config.toml
hidden_size = 96
num_key_value_heads = 3
hidden_act = "gelu"
norm_place = "pre"
bias = "all"
extras = ["capped logits"]
init_std_qkv = 0.0529
optimizer = "soap_variant"
learning_rate = 0.00499
decay_shape = "pow"
final_lr_fraction = 0.1
max_seq_len = 1024
max_steps = 4634
Each number is 500 + 40 x the weight over the matrix's rms, rounded and kept within 0 to 999. Layers, rows and columns count from 0. Numbers have three digits each.

# layer 5 attention output (transposed), 96x96, rms 0.0655, rows 41-81, columns 0-95
481470490475519472522528458476553510502534552529482491495493514462492475520572555510448526510540488487471510562449476520547474517495473545462503466543522472487525492472511535458462524501494455510555467531488503469497483490476498535531434533492486550533527487494564471512544507451508502480
518479534467548501529560551476519463468464460504501484463527516470475554501529548521486500528515523540443542498560536492498459533454482522468468474490487511477504521467532448520475514484511487507514466506503537515464460487486509509447489487472460474499467530486517502521494486463534509536
508537529523521501526488528476500503495519481551544532502533469500494509494515500446536501498467503490485461532540560541463505504543442525514501458509534422495528520531478490539476546503505507496544503491471537458536470446526518498498496493516493553490525511497424543481495506453558454461
487458523482530493564514498461504463548487518494540518546551478504516453480499521524526523511507521468484502459443519439506491503522520512482461476472494499474471521498526478518527501519543445469512541489464463530475471508497499523509508476525508525533470479504531480486487482551493480494
491487454507501496588494481490537546547518489523512562515425527479470536488507520487479504512464494481488506497498474507471508484492507460517526503537481497467483484502561482533484493480489510490444528509523514558498503471506453517479482509500474503494502501551518534511448491490467516506
462488510518517486462498503500520475491497562506477535519479490537472497473514497487519523524517501540512547533459502515416451508521513457491519508549441510537501537510528467486468503486471472551537494508440513430505516516502517546477519492507448463475503478475464489499478497467473497500
477475506520515538534532493455532501515493515535508495512513535501508499467486447524465510524474524538517475497474496503481506517506495492503471522522484500454520502521490570466541535417495506522482505490471512457488493517463480538503510455492494456546539507514498503501484476445508464515
541522490489480476484497443519470520498532502505489511539447497486511528477525486508494504513500528443491529539571538509475541454514563525485513503543536471486543491469484477502460501515479462488551501477525444490500589559494522516516431494490451564517513503482452496547480477574481540486
503458537462501503548553526516558567557480554488493508526480500503534544485509508501484495512488475503487492536509453453490435432487519519482473510472501512550479423513492513487522517499532479468530489508453469494531510501484503482486515472489470476491427471461464500584532512491517523525
466500504543556459465489480455525484493517574512510492499506514546488485446553446494499495474451530484498531496445569467538484493531482518527504464525487487584485547514492522502449444556501539473499566492493468528466507469515466528499464494494506455468511469446477541528463476430511502451
492548484496487473507436550482486540528513492503528489537503538507508512459477551516445501584546459446466480475517530503486484522484493465520502500509511496500527509503455502523486491545490489510512508510481501469465505547521498520492490489482488455514527512532487502511483485463496447461
489505517490500555504493516529527550459516531505504561462498465499466472512486487538478469514498451480507496465522486495504516515520492488470522527507500502473481513486487523518556477542549504522474495514531527521488499550508470471492525511498488472505453551473481509557523507486485511561
538470511508498468430439510509454481531458474451479549429513501479476491527547568472575494525447481509467480435464524488475495467510533549470498440499530499517508490517459490448486538491551479522499480508512511532525519476495519494514478520460504472470521472536530542492528525523490537510
491471490479506537447513532472474481488506524495498488494499447472495505489496450503548508468512521533534505500491519503529545470503495506498502503500481540522513535499484477542458538492479469432485507551482506559491479545566499523480528477540481478494542548500588501539460504492559575485
477480439490517457462513536465516499487546498494481461558543504472515504468481542532512494495487525519470516507508543484485500476463490496487452500485505501493482457532494500484490491542503524494514472499490513436544481518505507516507496469528529492494538500498486477492514518478508508521
483470514577466498497470454502516484458484476467501495530595482480484468545587530463549456516532503537513508515494512513473464493547501469501434567496488508502525498545432507515477482529442533522486508530559530512543474520467499496488471505510392517542552511524488499540472470521513495476
486468531499465509553493521534472503523479487508565456522525513513484476435511525477470534499493512511517522506549483471497475560546520471474509476459462519465486500466502486494529516487510488456489492513527524408507459548492549502467520501516496468510519507517513484522497493513506483493
536513488497435480493458502526492545501509464501528534474465493493496488516476521512516521485540495481491498486486439494488494550516504591530558532453522483473486498530525477482502492510477500498492521540492480541508522498506525527481520505474485467488501517463541488493499498494510472512
515534497486467501528478482515507546504517487478510460452517459513514460545519473462484519518478481493492457498493486492478482526471482471527458421520524489455486490522524513495560493509494532489537534517500483478509459535485566520466494464531522499528474526495484505526530528529476520518
466534578482494493490504460541497457446470516446505528469556522503465502510424505515499499481531515476480517476574513494506488500496431481543502485511529496494496528547464508439536506493497532499499571512513435453515487509482442474495507480536546501495477546498521498498454518525484464555
514493493546473487476430505550501479511446516479538447519522462527491524459544500523471504480532458519502495505505458527501480536462495454503517480540441521470527453523530483511508509478479478499499495488535495507476483556507559531479542483532488533507473499557497477451490551493492501519
485520514535479510486531523509512543529480498505540538512432493501484573523478496497493462500518490554568534508499489510499525537481519464537530479452543522509490521463479512528503475542486531459462474462461466525462533499518477521523496456438526444492520494520530491500457546508474491439
459495524486531531521522498452517411501539508507525467517527495534524495537514449473512483538475531463523494517469517513494494468513508539508490530535536495498491507554517528471516479475487558521445473511502522526516512467507466494462492503463477505505489490512529508549459464475482464514
500495476522538498547514530469482499497486503529496487492554492468533534473497516534536506521520504515477528524477466506504488491443500519508474530485520510547433496511431502521496556514542509447470501538505529538564504483498448511522480543470478501505484465505498509470463511505492488505
488464455487491485515530519445476523463489545508437469445513497530449458529483486518556554522514543467473562503505459484575495487485506480481509465453494501542489496501518505487526537504474458507488549501452535498520497493514508521507455504464526502491499502533448533528509499475509493514
486513525488483469535470488425536457527483507484514476438525480486488578523505456482490469527486463516542500506495515515543508510538486507525493496522481492476496519519485484535530491499480513502467499481492450542481535561447464509487470515484537521490497533543470494497446555474502493470
504502527518488506504513489498516542508527533433540484513476570514444521581462517485504470524489504484511534508516471477491470510510486437488485466470495493496479481463505475505453490471477494524470527519551468538469532436497490518500465539505516474505554498454475439485551509527524528481
488494543479496484461561488509407494492474506508513475456482446495506503481494496553474462492495498494469473537470464540478496518512485509450496457497467550481484513490543492548504497512525565512517508462534531472492540459508481482474549473488573489518457506523508511496494572522517504468
513520474497508483479484478499461487527463461502526476512499485555453516525522551467498484563512529460492499500493518447490503525458472528513539471514547474468553492405530487512523476519525532513519466513468491492501555494474427488500540501458531520522529497498517517432515497557512542545
471460534486476493475529506538483491466487516543549492455549522507521508524491528475516578469520478538516502497555490467509487480572498462503536488504457487453463479538480478513481504502488560481514569466495462467570483513473507461483490528487534523506525534500469575467500461520550495511
537522489454444517547531497474492499496507413528507463558524480501443498519501547485472491602509510472519477560560457483516499506518493550508484529452489487530523566510495443486520467449428511495521442555493539545471513484470497497433498524508512480499540511527476448508534500494495489520
540437471448488496475477518453489534505532475525511531523529564456497569480536511517466449490552525547492464480519502511491536495516518503512440494462500438433520526464564488484465579554507497527447548562523506494505492460517480460489535564461543499512564543484477513456477489517519504554
486497522526468528521482508527541517526504480510508535460437449484509446516465521474466472506539477534507518523498419520483523522527503423506514507497509511521485585540466460479459459554499502521498553475532468477522469561491453420532532495513492451514559505534501519465473553502495511493
473500477464548456527497470456457475544499505532522542509500514503577494508547553465526436499493528493516487498468520495533468516514510555516495470511479477489459540445493437521472443569554530527506486481440518510477470495519527495469554553492537467520498500521504479496539501521561549507
550490480526495478517523470464539503507487478481532536501509486494504504492507486508492456534582488506521523513589511501475500488502538464521481525492500504466513495462501489542492511493469515510451511513445527469489511465463478509528530605529507505523504515579528504555439518511465498483
553493495528473508507439466465521509489471487522502464568507451499474480474523453529477531506439541479515547527550462500464481529468470521509470554500497493475469446501508508517498538514487600506480542499497481486493460497488503487491456497510502512499494499461490532552461491531508500497
453469461450520542451432463451515514502521525489518533505506532508563489448542497500505475519494494468558466521469516463477461486512519502512521485507467480521443490521449449486540530462488506440545499486476527467508536522433529477441504539518527537487518509451487475546453547549460525537
477486502521501452486506472550535523446502488513511521492515500470475491447474509475495555516527482540515494512495487496558521551443452464514476536469492498487440478502538498474513478481552490540543547534521559469450475559500473532487483521506520521475518491468465527533505554464496502502
531478510523492502492520501503483510507470528498466508471475527539512519441462498535576421537498558527501514498525556484524490484489521503467513469420507478522493541511520459474473527464557517488451557487481506508498466501489517501482550487490520457520564509537501543512493481465464504505
477462505505423496520486529479464527533524493519457547470447452498523538455501480478494512503555473500504537492502485491590501498461511482487545545488489538509461513448508475532456474497483474535483528517494437533485486493542511479452504544483493500459487512506518561535550543473495506411
498531489486491469523481504511521477526475515511530543500490502498474502434506549521465476503513485466506509566466513508519502532538488475568545450502527399465507514534566497524543546525547490522477539541540499482495493532488429508451455467531534458524526489516484511524411461438533474497
# layer 5 attention value, 96x96, rms 0.0527, rows 42-81, columns 0-95
480465451478542453507507482483481569504483501459505503527490476491516502494492506523540493511480481505530489457489468533518522508509477487527492543502519532460462502482539536505514442503483568520538563602556495474498542520498493466545526491482487506464524488472512472460491453487480494503
520517494476533497514478504481540487514451480454500507480498473528476516499504440535448485501500514566483496505461452501543530489513531519556472486506446517540490496486515484467511537470537513459471474488521482495493545503535495510516516535523473509503456490481472506481536437510461560575
514536490462450535497465496523481506503545491511467497481450506528499488500520467555519465520479467470539470497528548496467546440525461489529534556530450469495496499503452494460528504521524528491494488514530535498511489448485463501520531518524528507477480504460498499526511493475515423481
461528513498461465478481497485553496476470482447484461445533440460513495477494524540507477519504450484549470530505529538476502495542465536511502514483497525494509486439485539444524522533535481511475553472498503487500469495538501521467495532488535536494520487511513491530524513534538482503
513495469492522479470498494538530508511510450510495526450540482506514498511446510429511517475475515527459471549517477516522486525444488493522469491481512448504459499503475543481522488539568477558540468498492558558450485469467498502531503531471553558481504542549466473512511502514454496504
533516505505467421491462523543531485510519486518523441489494491499464531443478487440539476511479492522515493497535478484500517549510479481493509496482497488543489483458523450519546470517527518478470481489471557470498572497482539463498448522480497500506481498466534506551514466467504494527
525526450512447559490527490504527496502507477458571515471486494547474504488546500481496521438566504460522510496529544467484461481541512506501474483503445575513466489549504516482503471513505468518483437534537521553515514482495463485435594461504501522482496468463496536426554548475511510539
547516536473481468428444489509488519503513499490519505432581513506475505497507487519541553483477498465489511488491540545436505522517511452467499552472467512491495502508507552476479474488554510472502530509531542497461525471567454501511486475505502476476522529491518462504474460508467506457
525456440464498498560509502515493513476513484496471479463557504475506490484465470530493521471513506494453437540543486537474558535501523433509586529492467478513478526507462476538551556502488509517504464512497454537540531489527490543431539482538529493523489499497494494509495477482505466514
511510516503482507531491421535527449468484455515461535515466498502511490534497468496542493499486538528513528520533456488546483488546528517506484500503494488464450542493553477481522470479515459450481482529519533488501518456540489476445521460473499521485513484500517504438528503512521489526
490525520495502515520510490549494478486474547442476507537498487462467510520489524510547470510547498507512549493451499493520510503448506476499480527522502461492464562498498483480426504501457517497511460537469483488506503495538561500496476560502554458501575452507504493468517518577494488471
514518501529505513537527545481514533484534505460494523535499482529555552524501522533527464497507520497509503513507506489526519539484476478553432523506469502414570486491531462558478524495493536463523508445500474452564429537498462472467521471477516535451477524473452427487485512480473543514
527468510544501492535517463529539555471540533516531501509510453467531525497486529530450456506528461523467542529471516449492448462496486496498516570514544502435474504520471529514560492457481519490533512460526506513500551440481522546528514521483502483516446522549474474508514480487492493511
499487510492466553515499468507506464548504472509513518477505543532508502529483450496540493512513503522477489506491465544496477431490456482483520491509486481538484539486560518501472473492479474498530525514459520509485540497509489475490497462500463539523479497509467522511485517511434567550
496467443462506469515496556486528539491486473511549523477370488507529497493470479517513528466523561526507485468516533569552484524526498495475453492505544467529502516519512558539553478458514491454460478474477503497481537444476528476486507524507486498458470516506485471470490484534496505541
497509498511454482482504495453508489518523541533488565515480488500507473471506463537530490469504492512531480514521497501518505539442438525524475443544540494490514522515489504473484493489483510513483542507483531547506549473508500466539473506477491479521494527474536498497530462547480495495
477517474558527503523514546501539484490489473495465472545513480528484528496510548505485449542512532474486518509500551487462513493513487506499443461518495491480457506493467508519474553442528504517487543502498512521429486539496497480511463467462496479486500545509496481504544535514530510454
484501545494492550449508496514529470518487493514486487541443478484493545455532495460535516492509518534464558486475512502510503513519487553513503526494431483501489488504468485498490496486485477527465514476518431473507519510532497465498491500479511455470519508492472457507484515522466473480
485492464453527476497541495515455471528520495534474520545450484492510509492522517428522467474487502489541528450501471500525518507504498472474471535514525520533507510473495511491493566485494505521538540532468457495513533535499540542499528449512432519547515543516489514512492511476510518486
477490499534532502519511512466452504491489498541519567537508467471524518499507510453466481495418535483546540502512478485490542491502510480450502501509497441492560516509479498508508448521492477496448533500520555499475518471478497525535486519493499472468509479507489482519466557440493517513
477505552501495483519486483523503511466518555499457477512564475515566447486439486502509474492472549430445481520501484486450476525500492518473514482484470518537507508473515473484519563541495521533500471518550513495442481540480483473450518511479475531425491450512562517508489471449496516499
481508463484458494518494497546516568498574464475491487494439489558494494469512503476533524499490455515439515489480476522513470538515495516501527524488491480512526529446462453486517485479474539534522465511498499492506522524476524515485442481540534504504527502495530559532491478491522499516
505479496433515479429469474517541478529543489525482468496487506524441475548489476488510525493488491469490510484507510535457478462554507467501502517532510501497563523461542515513541471521462497536513521475490509462473534531526504512479449471498512476512521549473469484525522519511486519497
501519511520449514465485517536507457541501500490559508525465514433505503475536456480485490536476439538508494472454539542470414537515481516496566504503495484499503514508479471486486443537474495523528507535532498475460527503463475474504494491505482537523508472502540500487519482518502460507
520469499442544478474523483562486478496472530508549501533504528488529488515445496512519543525502543467457546453487491499466479513490511463480490513484533467505487469473523570454456526529535496462543528522475525520473507479491495485467539496509483515486530502506508526504524444530467523431
459494463517459488500519481479516484515485464552476516481492443467523472478529519531521525479494527541533500473456516496482484515475526494486484541495478516529472527476502530511499499575497484495575516498512493480540541489502480436512540477504437465486434516497527535509470453517479483489
472513473479510573507462475522564499508506508494525490532493517493523493478505523516535516549534544523533534453510516429527469501467470515545496459479527481547534481500458482477553478471485432524438485532432451514514479495465486495525465511501467499463493527472508510486527453482496534525
506511483493498529480471522526492529486481501494472501512515530481500490519500454536445493473537524525484467480455528540519495492529500503486508511462484530563515491552484519504477504481506512536510503564435496506483478557488551482457485536504490451468485560519531500513487506478435512508
488551470554507490518485518456535504509532468448450508517485510487484546498460532537524481557467547474512493521474513479469478511467469526550447526475499491472544515514532491509506489511522487514474494526535508496457508484523527498531510451513473492454453483477510536507527546497503502459
470505518517528536477442472487488490502423544508549477451494495500552486477481447535469490457514490547530516449453574487429515496488510511473514507515481505512512430449501563490470505518564474522488511468511462470508456536504500501502548509482505533490497527491577487520460485469518501485
488566485557511480492494515505501507441488497465497462466508474541520482517497508516527575500510473459481480496466535518452483517528518512489552564511514488538447491491461488485523448470520504506523445502492517488466541515470491486460505476530472508446441497489537540533480503472517524447
504478483471492481455491491509441484499479482501515504489516511507436580500549481517556541505454521487572478498493547450524514491438517542502526497499506516509523443497524561514515492496475491489480505497528525512496500436494553502480467548469529486515455520480485502485510492538527459503
499530477499513583449504497563512517459507482480443460558528494513445516455427488532456533503544471509473498537520501497470497496503490473463549491497518521495583488547501496458521536466468501513526473533473485507513481494498455497489509512439511519519497524515532530514448473460480471498
479493508516497525493489488536478554479507459479493496532530513534543555495498484488488539470449526477449462497460509519521518523504520509478484489472522517529456497504501546494536466522514465482554484497523472500532487579544487535520470464449505492528495492474506492513491505497563509499
471501551508509527509534529485471458529529514510520543467488533502484491526468548488505494518522477473508476499416541492492512472556506480524502475483491476512511531484498505529446497484495386474463485477469526466543503537520506486501558475472503529461504532510505481435516562470515489447
519510495512521503523516535484470442485492501531502473484503477482457535517447489517489496488516503536451553457509518523506495569465493471500518490477576499454535497504501546518467495553518483538468419497509503516512475513490500510516504503483522454505475513557506540476573459480545470452
503454483496504518518514532484516463557484551487502458507483502527491527537528541491494510518434553501464487507519537487505476435532521475498515439551507478507497496480462541504446484492489509454487421522458430459515498457520514459463466512531493452505526483526566560469514513523500442526
459538504472511520478488480481510504491511515473523532519524493484492491523515521503459573486526506530496510542499477527480454516483493460514458517525486483457478446541495506518509475490478471519544436537491482524503543524479477532521468537462464479522473497500466513478493548557545534474
487549453498514533475481518509514442525489498474559506513450492480438499499473491524490514484444530515510463506510471541459520544530521516481469491478505460496516464515484516484529504494512534476504481462451568450502530491502533528493512502492503494518492480497516477470454432500491506580
549497509461486445501558536513501456533487557474484466500436528506531557549496470528565540497503490568504509504501465508488470490479470510472506546504488507473494496502497486433517499444482512423542458467444466488517496526473537518546513523457471540510538558492521516509564514540501476425
# layer 5 attention query, 96x96, rms 0.053, rows 64-95, columns 0-95
435437504526514447485550496502476465492569473467527435541581499519478513472515490541513468487470494520470520489513471514550551461481441505433489546526460521450552524556475531441549571443517479486520490453544571502472543498559397501511489482479430552508498542554485497517544513478530484503
462534496515570502545490468519398526542468434555566476478484526528531496519487509493526470571469507471429429443513474481468541521506440534543516488480531421497529535529544460530537501538517505512472487489550502515511573535480504494447489537433517493515513514465511517422538461489508472515
450474469541478507501523519496536593525492476521515546496480492505516512565460479447495483411533517455483461453419502525485491456470477500528603478547473563495489468488546553449547480483514440545489470472547526470506487509457491505442482458495566506502466499439537493529444505514534527481
496521552502482503451553460516523530493550493530544488531430486517511462486515450514487559431493511520579489549528462504541497443558446472515484564463538527487505529583451491551453468539468481509508503475513400470439566461529540473439504477507502485468507507549481555526564462414535468499
525510493559510561591508525482484489489526492503481432570514498534467452539526420468464494503483459543519529447506456466512504500517478467542437514468504474473543501467590531483489482476452420531497502526538586564399474494536526489482458528513479456544460519555506488516540515522532522430
496506481520527538475419532513512499498413527508492497509504458606506476483502485513528540513497484506528539451473461496460512451530518483512538480456481477480467498524477541491527455513527498492542546433498561564540417527469525521506498447443426443492486544493547521504512494482531519534
496504494445480525524554460521471486540521484492475486492561527511542475493452482536506494558469542482416484448466429497529496499510517465489491489467495595519524581481490513556479465428454504469518471472518569479514521478464556461545561498463520469492560555473447501488580545511456478476
498496458536514559549502530468529508529493410503559449499512474486505500574485519536504485467512533475489512523495530511463456429547520521407530433506470508507465477520423480476526496530527532512485524521489504464550546463456492475478480506444469525571526450506508462465524504531503535481
455476473483507495492489459524491473454505533498526528561541513547465485455479473526484471453455545500488493489562564488485474501519471529542480503455508465471552439481451486504521506520512543462439482518470608396517513450501534510511522505489472531516555529499545484571518531582495485546
492502486569435497520504473540490527547518514496542443509546475486541499448453465445582556536447512468561489487540478468529467485573519439534518556506525532482525530521452472476493491485456528490480455470525458496449480564439489475477503504482526536530470505552438489511463523515474491526
560548432510493506506531514483526514541554541507454478546436535513546495438501491487534479493485565497538462527497482471482511450496526535512519532483472483571495488535481473406473472493590426513462516489533489493528477472493483498481525512477511461509560540510485415503536507466513473555
518562506476528520447542461442496499459441519509470497540454486453518528526425554531492491476473526512528476507518505504493496516515488512465551514517511547563486502517479476463518455431469471456567475492493539479484531502484500517456495409507511496503467538542516489520492534494509525550
541521464516511459489497512461531553491399507541436537544487509503379507502499486569525506535530451455485482516543521504525452495469539556469503532445505452544575531488500531550515572493501499509471499527467512490472437491522463540491524488471501486474495475476572474517511374453519495504
519515473606545493515469499500525507494539526533477499431448563484571548486466448463512524496531499533515491482494513495525553461464457490529531491470519493474533526547493500485466508525449470485472498532507526435554515515541467492566522499454500450506450433491530558480519526512493478436
508500483479441547506466523496516444480532492473559521558578525452490513475491497538508448504498501517469469496518488497530459499493476499501487537467513545470409448579491513533527550528496503467500543547517536523546517517491527501457463564536525445462453499450489485505463518479468487501
446457506552513512528525513473511527459511488457495522474526456500537476537494484541535531523477536520462497442516420493496518563534479489423472545530488548506508515502465529472458494437529545518500509467503488438540490448496520480462474548554477535577518519467442486487468507455533469499
521519575466527527537506501391550467509510502505519474455479448542509533525513498409447505458499456497511524501492485473499527474499537508473441471512500495528467449501490508534539491508518494453503495556516537498512490531437522493515509493476511449487507536485548518550442521520465438463
485499541476458485519509545485532545500506526507547522429485537457478527577479525472481537541487504475485506446543415460514530530492480426466493484432488524451476461459501537444523555490461474508524451558491490507571526476529539518508463463516537491535527440465488497482563498533463515558
573542523460468460499482496540506517455496502504429502515452544476482487488535617537451531498547434531490481552537471516428516528474511558430511500470513456578498459542491504448547518493525470527545527528475438495505491503477530385531479507486472520502461533459507563588510533506441525513
500522504539454569463522522437464599546493489572480483460517457481506450469503449490492494536474566503449566479512525524477531461444476497520570602484518550454465497476532518516439513468480446503461514497489537490501486506560475516505467498431508606476529478533517598455475480553404458518
510516507437502477535459490425493482471482488515499484519499565507485503506496528532488489538516514428490538562476477450480505556508468483567514556520537504541480469500515534503567406510498523574458530513439526445496506548483427468493484542451497489492531451500483507540471510491566477474
490499483465486423450565514526471551511484527497454436493508488584466465529523525534468537490548481462478545457533449525533467541494498515537479500531522474488502467490522487493491463510571520528445502518533468505561537510507557591497470501434487433552462520484482493535493556510423509460
532531498572452514504428523551559496527529409516586506522453443480465505445483499424494474533487581487456556505518510530454507471488418455511518471496510532521540566497514518517414509500499502478508484487594550403475485475464491556443517459539501480505540482538471512504491531492503485495
463512466536491559560503518520571547486530536512538578503488423451532490481499489549443520454541499496531486442419466457522560479513497365531440495523528537495486523504485499446460515509487473461511448536529512482467484561525443525447508502504454460526563529511531475518499497544454446529
501467556432533515517574499568545510496456507548449502468430480471430548504521498525547450483492473516463547542464493498537499433522496490415500458475481518535504544467472446491546442496537507580453486461458519528488542525546499475453499476469480485574516498449509570593467520470507495538
490472499482540481524519502497516541525500478522513556481563513505571479461556484536447509513586481473524506479527468492542434495560532512455539464542515453438518557515510506469498477489529427455485546496505511447500510500479505501526557517499524441480488443484472557504515448483473521501
474513543458486483463543483538466522519467430541460534483515478474517536490512559552478460503507499498531529518553463511508549540491488534534512473481467543486498519457500447525487507494484510525476545535452503439487492466485453441474527543501536452509482572506546473477519524515533492555
474499509537504499505395455514479547498575491514554443537505522469477539492504529458470523494442508564486545470508522491557517483531512436485532462511503533511518513445476500495422473533504462537554471528512493515502518526512536515475500523481478519473521487445455515484501482516561575472
503521487503541479451428483463513449552546563513530462523519458512501492483586444500441526473473511450470510523465501471540494502479466551418541466563513496528517480522552496498529525510480440501503492471528430499466457476529524496509526474487515550463459494478524462577512578505515548538
498486435488465504547466524499476585506511526456573480463485494593462551455498456544532458515464551526411536457514458463600455480530522393479473446502493517517519460555489500534504538539443485500464563461540505467496492561534499519447548516554493582480512504576490485417467566475532501497
557509495499468488455499453444487443460477595506508482526490482499570533463492559530482452432528525524471519458519487523523529464584547488512506509445517477445526514510551504498480481519539500531488458505487470512464489488459501455494493467520547525613466474505503475479459485502487514515
479588531504487504489511504551430412505514512492462460459534496485438495552466526542483451443519460495503500544523520493505466568410533540524505518520527463488542472528537509469508470473588481494476573505516459462558491540505488410571495463527503458502494437494542523523529462516439486531
# layer 5 attention key, 96x96, rms 0.053, rows 64-95, columns 0-95
418459464511549429464544558493470406485576482504524441496522498489448539467524537578510509461492486521483517489513499466571543491449475520436458576532468579478556513522466529430524538433507439516543487496498556525523483500524407488532491512520455526529497531520480531488522499537533488526
438540510475533481577514466535398536628450417513579457457511559535538494479472495517482468532476502470412449472449471517485559516538432505564487500495516469506538541531494493483518495542542476521436479500491478514509535494483518486461470524419521516519549507507485499372499512516519479490
440514433490514488476549526542489555514554496452493498467490465487542483488468478509510494449506476465472515470450502536494489493465538533502555475535465524506465484444493526503575436531581478572436510420497495499539505505498457506499517432464552525489443474481501456525493539498544542497
486518522500470543466539491506522518502520476516497421536444487511528514466516466479428572430501523455577491558505457510559508489525470432491411563447519537528531522553458487542459429543454501528499479462525417495452537489521524476501496508509477448484538519543465501494567474474557500530
503557510518505506571532514491462517540532485535469435556506558545489467510524444550509476542448461485473537484520480498537443472534492498582490516458488523501509511475561506464513476482449439552495482560507600563421452487515520484523443512496482480594484524529484546564511491489492514415
460577454507504551499439532527507502502441535505518509512522487555530455518465484520505535540494492493508526385500469514484486417577538504518535473487476517497487510515459526468510467505523454508525594417448529553483459509476570542513521430462410443509461570481551527500491468495545541582
477558558490483469520564460501477490534509525476445530471490586511511506482448469535533516523448507511453456466446472495487481497501540508481535505461504555507510538519492603507500502453450461499523487459521541484462495452452530481542530518481555492445565584447465528487571501501472465470
501530507541521588557552522468532520455458450508513405463521494507515487558503481496506517483494466496520490540508508491442495522527550539441510433529522454505488446550435504483528504544544481513494519520471535457555542473489444521466440488426541538505541478512506466451498405476499534503
461483498494479496484489487538473522438494538501540494540511522543448499492504457477469498409453525516522527504529520478459508476509484537542454525489537491472545462489471493513508543507486495448463491491468610399513503483501559518500474518496491537495540518469536518544482478613503461553
453553483557417499535499465517481520519502532503515516488512482470557514495465448423564558486436468519578516496526477468563461536570497411533487581508550518494480550532447504462512500478489490421479476473509494504490499542472466450482481488493541534488477504534458530528469477474477518517
567537407484489502514535535481547530528545524498494451531411545452519527511482449474542455520467588537556509508497492473492471492463520514490480525458488450582508527502503484436466485486599429450498523452494516528543527511510485498465501522509508443508548524475485459494518502519520482491
518551497454509496449576443470479489472446490502478486555417469488509504514465559521528497521430518481534459529519534493513480489486492584427543487504510552566520485544463470489532464447512516451555451460473543483490563521507517503486508448523532483489418471515482471497496545518485499555
560472461477523525500479524481517551520468447511453503554535474477446444479470479542501512523556464462475547479567500479541499509525499513498496505437485497551615506480511512575493531453520490469491469526468529508541451504494480566480525454453506490468511488509564426497547420454534507492
517516495574531498531523512507501501488551489514472506419482533506566561490460461506524516483532466507480491472496510534515552441474517502501494470489531491461547554534479525449421475538472504447448517509446485432513501512582476492546481504460495442469448456571475535441532522536494451453
520488501483473519499463498501522457473554489507499500567571555494470535432468511545486456472504466482455449491519492524517445480472509523515471509512523568488401462560488474527537536503503509493445558561490514506550523482440529513441453586470513468461505511504487465504434524472453520547
484436498504515520488525533494456511475505471483483530509468459496570468530472475552526540543489519468446510510522444476455521538511515489462502542543488565516518417539504508490510457477506523525487522459488542432548489470474489439549436558514449495581537481416509525510497451477536509524
514518554483515515516474453401529496536515491540539519448507462507528495524517482476491504412510509484486533494504500476479490443543546497457484451503471512542488447474464497529554530517485531507497541546521533447471519526479566498538551483434497467542473541510543523551471514510413458446
530488563460423458506509499502479574506462482525497522451490564485485519515470529482502528544503516465493482497559478458487542476448539505481489496467492551456500486479508489458537509473461497535453479542475476522552552475499541522519497477460529513576515431529465480505593509537388480582
588481513436451542511453448564516548456530445483466489523478490476531427467537594481441466509604447517493489469582472509464559463493515509375505490470529497545568466569477454472500538475515486552550477462462458493506497480502550413495489510503490509476439548479483518610556531500433549521
505562495526451514512552539409454569546486512481500517522491439487510448468500491520537509524474546497464578527509519529478498482443484483521580586430517553432460527507532492525459527492495461503480496500444477495497447495577507473526468488480506592431526527530476609439492506528405456500
514535526426470545519435466428512530499524475507497505508519551492484492568495500513495453472538511423516542526495457467485543525558492466560531531541569501547514529501476524474566444477538547556479500460436510463468529498496476453452463523499513517424500462533446514502492519496582464478
459488537520434423503558563465516559458493517490517440503432522529512464545538521448444544498521489491499523432571465526498503457464466498521508542494540461527527473547562539440505484495556508556492465565578459508506520465485564572432494489514507445481410509433494506507502474546460507451
525594503554474477496456480555548503546518473509531475498459414476435494505462497456488471523455544512442541551511501513476467574445475467486493466542502533502522619488533497511480493523481490482517478491529562407514493443481447566501497466546498493489556503521504605466442489495489482523
436545473486478488594497514542618491515530555539516573547459493476511451476499495597476544516509504479522502504439500460518449523482549441509452501466503494515490481512531525473518511551481492501476475535472512469445522575489408504530538453500442463556533484462515501547497493544455438514
502440545506537462521520520515539512456491535566455513457419445489470535490484520464522422453538474566499520491473463517597546465518455510450532505430456516555512527488513482504521501579547505572472495474531523491478491512596522488413497420468466451488505479422554498590517491451543521495
479450532469556481537502521449531541526518499497484557530537505535553482442545526497456511520541436486520492516489444518538448513535547504452524491519500445467514561508511489482474482541559440469481553525527553422527488511464484474501574513476537413425508459499469521519546428479514495489
493475553484460443489524455521423501493434445505476514494475473458499531479546501505485460523534494464512515512548498477503572497476502533514575492424503474457518499496524447532528518505507518509504576451495523447484506481448467467474519554498581453487436565524558530503525537508552459566
495530464568493485449444446546446551486543529501534469522538548499502487520467469502482516477462486543463542515505504480541531533507535438487574450511496492486485469460477496488519480566468471567543491527484466457477496521486556453523529493431466484503514454433465541513541464489538512478
487563499443535462461444553476476479547563535583524490507507514544501488484595457488421546450432500472501535524459496504510466518464424551470518457536528516540478450533554518502456524527483453474492480481504480492454486481485523486541482460463546541486488496442501478543474515499535558528
558519439492474517540463522497446574470468524536491489433486534559502532472471472579485497468481535534442506476502436465579448525458488409523475470531459527510508472552493490516552499533448454511445574514524532449501431581497487526534536519551535560506553528535473529439475523478522475516
554512476536494523441516502460442484476479576468482459533479466533575499466490527540473420456546493508496501434526517507544489501580536487509458471472492490443540549498556480537502483549551502495460457481484485504476577522477478437491512488460570515618483465495514503490471488499484508523
535538560520505539507507493565459498520546487482463534493540473526394470520485575502485419419506516473497449478517525492465489489486497536525516528517551477464504476520523533463451456466544464513493577504551427435519493540531502435511526456520503494536448516534495469559527453572461496496